Weights of a small transformer language model.
Size: 11 layers, width 320, 5 heads of 64 (1 for keys and values), MLP 512 SwiGLU, vocabulary 32000, 28.6M parameters.
Each number is 500 + 50 x the weight over its row's rms, rounded and kept within 0 to 999. Layers, rows and columns count from 0. Numbers have three digits each. The size before them is the row's rms in percent of the matrix's.

# layer 5 MLP down (transposed), 512x320, rms 0.293, rows 479-511, columns 160-199
101:558495433465488516566514534416534457513541487581520452524490542484507428487466515405548568469541558519559467521503562563
099:468590488462544594501492500550467478437511543497539469501596453459497483485525424470481486441439493464456517572447438484
098:394503550484551482547490546490431565422466434469458465559529585566462467490535494470526447541591508605517498447622521481
100:441471450515509502519473527481544451436503554577497487532422575495588438538470496482486448587452522456429542581617529422
107:574441466285516608463545488444484477581459541498591508524399571474457385531519533495426544484524571460496499534591466430
101:475530552531556415509528528552574511508543374475547483520556537479546514446415540473564434463401559545506515578516508429
102:516550382484607554450478511471449535523497499457467501484543461456531363471562544539605441511527399484537485414460451488
100:462501462537525505520461447512412453483445460522546622458569439530616552545563542512426457541581451520443560437464442493
096:455561457476449642484520534504489477514454574503461500487483453564608525435496525456507377561459544625515464521465514479
104:419522579541535582567557513527536428550554498440489585468459552453533512532575458508568523521517517493467503526475463431
104:475503518600486543470491601534494555540443512525542431563518450557518558497428497501551495539529443484510550492551475589
105:519586391591537522520402423524427536521489475606542489561513426445514510481426506552470505538486477546605616521412397502
103:460565535473559549537438553585565549471522400483446451534490542540415519493560466597536554492522477521508470564532499501
109:479480437471454387501515440465466493437518539467506468418491397445380501557476521494538535587494557616483479528561435401
100:517605401526518494467510506445466632496431524496529478476475458537456485550507579501533437544534439461518508485519520609
100:556508539461472592519502503485539482496508455557468432480525419511515494477484498485559459539550497482501437468406540462
100:568505544505519447500474573536444488505579544444534536553488555488500385528618462564494556502478465519479507516465482492
099:569474513503547549500460480510563480540515442496465543486541441460558608500518433469471473517452474517555488448500541475
095:479462531442522530588472536457454491591523470437519431492518475460476489540533558507534484494422450433490512508548568450
097:427440533475530561483498483549375589476414385557500462578500534439542452570438515537585469526509468540502546562543387499
100:485509436475495505458451541461541520527509534430421487458550494505410551512505507495533546520420494475519481580604505569
101:417469566467504522389577541519471440443450448536540468463445510492480522448452465467450504475484512400433523561505446536
093:521549441499565545568553453547567451439540488464460487501580567567451485473517453469548400513492459534520470481559460439
102:415562406544455510552498513489544500477513530490500477599511506529543501520453522563479583480531337478617506525475572447
101:491452494441503483510415581560607521522542481409487449489452540481520488495562377517423442521461471474526468453464490465
098:494494460548586438510498482528604407420486486616366451547449455594509519537557507542500548528522432455526476494558617394
106:468485579591508548542493508414480501462422466455565445489543509548448454483566487569425490483483495584520519586502488427
100:568548535503456513475486551386539598521439477452515478496544455526451534419532409388462394570496531490453446431522495482
096:438587530359527447607425509572503489444533468509634479546487450484536417484552521459478464399476477542582442487529469529
090:553528553474478467410480554517557493521493584486491430492445513525502583471523534443360445425485510561540531488466439463
101:528412479404557480549535451458615474573503538474465552585466547523433487483456536516469543438563456513530450421526445440
095:476421551499480457431451462460472497531539551458525456486459535542514470530518486557543491533456490486524561522508534496
095:612578462477365433352535455497479496451439534363529581494455442504507590443483420453415596441514527510495489467474467587
# layer 5 MLP gate, 512x320, rms 0.33, rows 480-511, columns 160-199
100:426482552508438418438532546398560542480476468515473495492503546467549519562441512450532483558440469448496522378567505441
099:428486477485427540466536536468498458495557458499466528522589518547612441524499493474478519418502534530514458580539464563
101:495397567505536431582464443470493436445582478498498469447487512460467482553437466598549455475430440545486406467564467506
099:492554525629508570522507601504536503500416594527485578486594528500607524635484475616447468487470463553520482479479537544
099:498481467602522554543466542507496430484542496429505499451674496533536534453393446518455415467508537551544469486408447450
095:472513444540544501459603508515555500616592412494532476438540459532407434526583546511491426451556606512440565490426453466
092:548541446479517496519453566458399508523457534548508451373528537580502513562487580523523518452494406473456501495518494547
098:503473564509580583511481505416503454442474495512493533516551532628437537470588456589491456554602511512525465597472498473
100:437486615556562503619434538476562476394482536477544571516456534377493470562511580478489466472542484534415604502493567498
100:482512472457508532545536530556544496465535493492564502464547553483501548534487376563514521510504532481512527519530418557
096:532559590538482479593512476475457532525485564512487467499565534565558505581528486632543475421535509421442456441507435554
100:519449444584547419458561467475540383390455434473499483404390458396525544575587521486517491408527511481538518467493586538
103:453488479551552506494560563497555462493408485475489498524441561503526554456498470465537619510506452522466653571460560604
094:468381530546431478453567553501521505502509447459473521571435481491547449484561439396479515481506465550486524461450489485
100:508488581492551465517481492521507584478529492530534462529505476464458558516532540448506531507549407579462505510490511489
093:519381503458450485391546599528553448568428523401549545466452516481431472469587486480453398525598492436457440504526460471
104:423506489363571529494488546475592483438528527475534507584521484468469438518520492489495491521518540513465494476569458576
102:483535509587461455460473522490552485581641487506541558455484433547531482445524552551468525485495503466526515467539476487
105:516462457480433515529521519559483508477492448461489563514559488446401527469402399509449397512503476462493410535533454486
100:494452570461433550504521544424530485481515489520444553576549571483501533491542496475453611488489539502489540538555525526
098:556474372569487514536488518473405501472474537521455554509467458507481603484571499518505483430506490579498449512463505537
098:627430557571494556482474508453564467516413486374510467446483437440432478405470486540439527537475444433592485525529498508
103:561553501456478413573466414485535538603488526543484530471518553578481534526562595514517406422449533378400537509476525558
097:540466523504469507574520530482528487488497556522460465563558553514457497490486519544472505371516493554477460445576414573
097:583456511448509478498447463449510536543566516507445508559499475544540543447479431479512505493530512520537556440579547536
101:513538584492442566444550472465499499539522553523455509500485497472500483556437507551547467442551433558449524461475504542
099:504490449493453463504528542525508449495459448478552574494508492440571453484406505555415538433530565419499602361569520510
108:485448429564529547476445484443515516556524455579576489500417524511518595405492510530500541525582490505470401475532468491
094:564473425443453493518504488501533521499456407514453571501500435491491516473587437464552461448471405545545492484572548488
115:552456635480518530481405509502430477425453485472557467549440546558485581462396434429504553414464519559452467482477453438
106:474487431575489436588420603450504490550499529465545413504416537523510617524559455485409408487444471496404446447534499564
103:461551494500498550401587487449514478478507527487546480459548473457527468399511473493454461442483544585507529575501494596
# layer 5 MLP up, 512x320, rms 0.328, rows 480-511, columns 160-199
095:393525489486450501525532344455433441450483469456403468499516481404527490517473592443509471439458456535561455530445412498
094:429541493489498553520525512532508477465539424592467505534497518487519553520491544515469495436541527548465492642536476577
111:458441477506472486492448508506486478494571526544519527481450553436531467489501583509527447472504546498633553546597454480
105:471512568458493507533507412484480435537416486498642511521387512532510545479494510496484473490519547472435424430514437498
101:495405434483442495483515598494544419520513508555507514410546490563457469464489568453420544471492648556515490473516481443
099:501474440474510485529485453542494473505508499573438426373465572463427455532453471491496432467539414409443516390425505435
101:540500531533504494441440496518446501578573493551484503551557375559423497584669348535446483599508457571498502545489589435
097:487533479492532400455546505425529467505500589523536544444400530524543600530451524560537509484496461522562522507557493528
105:439544487578520528565481496522494403496498520504544537553445443433491570553544459464546559534619457623451464513517597570
099:505448379414428576510424517569485463444488510491467492467537483476555461491543447447507483504512508456478531445427555455
104:532513630456490503509570541381542425518480573558511510472573575431581610508505527515532468539541553493432402564459488482
103:520506479534507545479588450425528460458470576581492503540500540381606441548460491492539428450537537455529530519422515479
109:484442548513495419468528573483416436522437540611543374504466418499470457580424583538549569563471566474438500482523478485
094:517432517588378546427471457454423413512545501505498527546441504517478566394491602377470508500561384495540378523488484458
092:433533517443483549412492523522550523431474557542467534596511446522577517537519440553489517529593477544527522492424574492
100:529510496530429448489525572478414489557420497479507475553476426422550533547563483563463525499449473504494543503392484514
098:507529397503540507515440547481534506518464599517501433449463489506540507508466546382478472567448461454524493489441592557
094:562534439530540494362557538540448485457500445497481554502427525411536532508520486542442432531542422566447581557491553498
102:468577546556466469519518503487490585485416537369510505539414537557452519466470452521611490499474464509465541464486445467
095:470464492570472449477552515464457472515569503507511511554523430514439495520446535617543490469469641502490518512504569484
099:482505490505556531461517484441447457492447515463566603437456572412570461530497568455480594477464462401546580451476484529
091:433547414541560566559604565554541488531555463548579504508483540512509502530565541474560482430537519570544583528445442576
103:513552490511490513500542562445504489465461583488459523439453538431543511509502469474451539456584465575446526463501464519
097:443433546520589464530520588524497544474488452531450476519454497472446635489523509516507477412449607475586480541436456451
095:538460480446559479499523480503427497456515435614503547466524548488538458462424547451458397528509521540543628368500493546
103:568514557537448467486472377540475570518449553494508513523476466561524587483577504422506433543592488547440488526455584521
101:509491508623454533546441484416419594508499525506523583513489414510580504445516545521451506476534473426364465397568546578
104:529492493440514528519526447406432507521508449457448441532475508577516444561525517579494481415586474430491600523464417423
099:487459460511453424460401526513510503456494457526524515457460561354477506521535519481442529544493570496519474530571498523
105:563403463619438513461484541476472467490535472524478511489480524541538528398455409495534466576457482512531501521453531505
108:475538473540580516497490362475445501475497532531549508491525445592476548580535475527423606518452469412508436473542511496
105:472533419581521491494541532490547545517487518496520526565597433525522448600410558468482452389570553504484506525498492519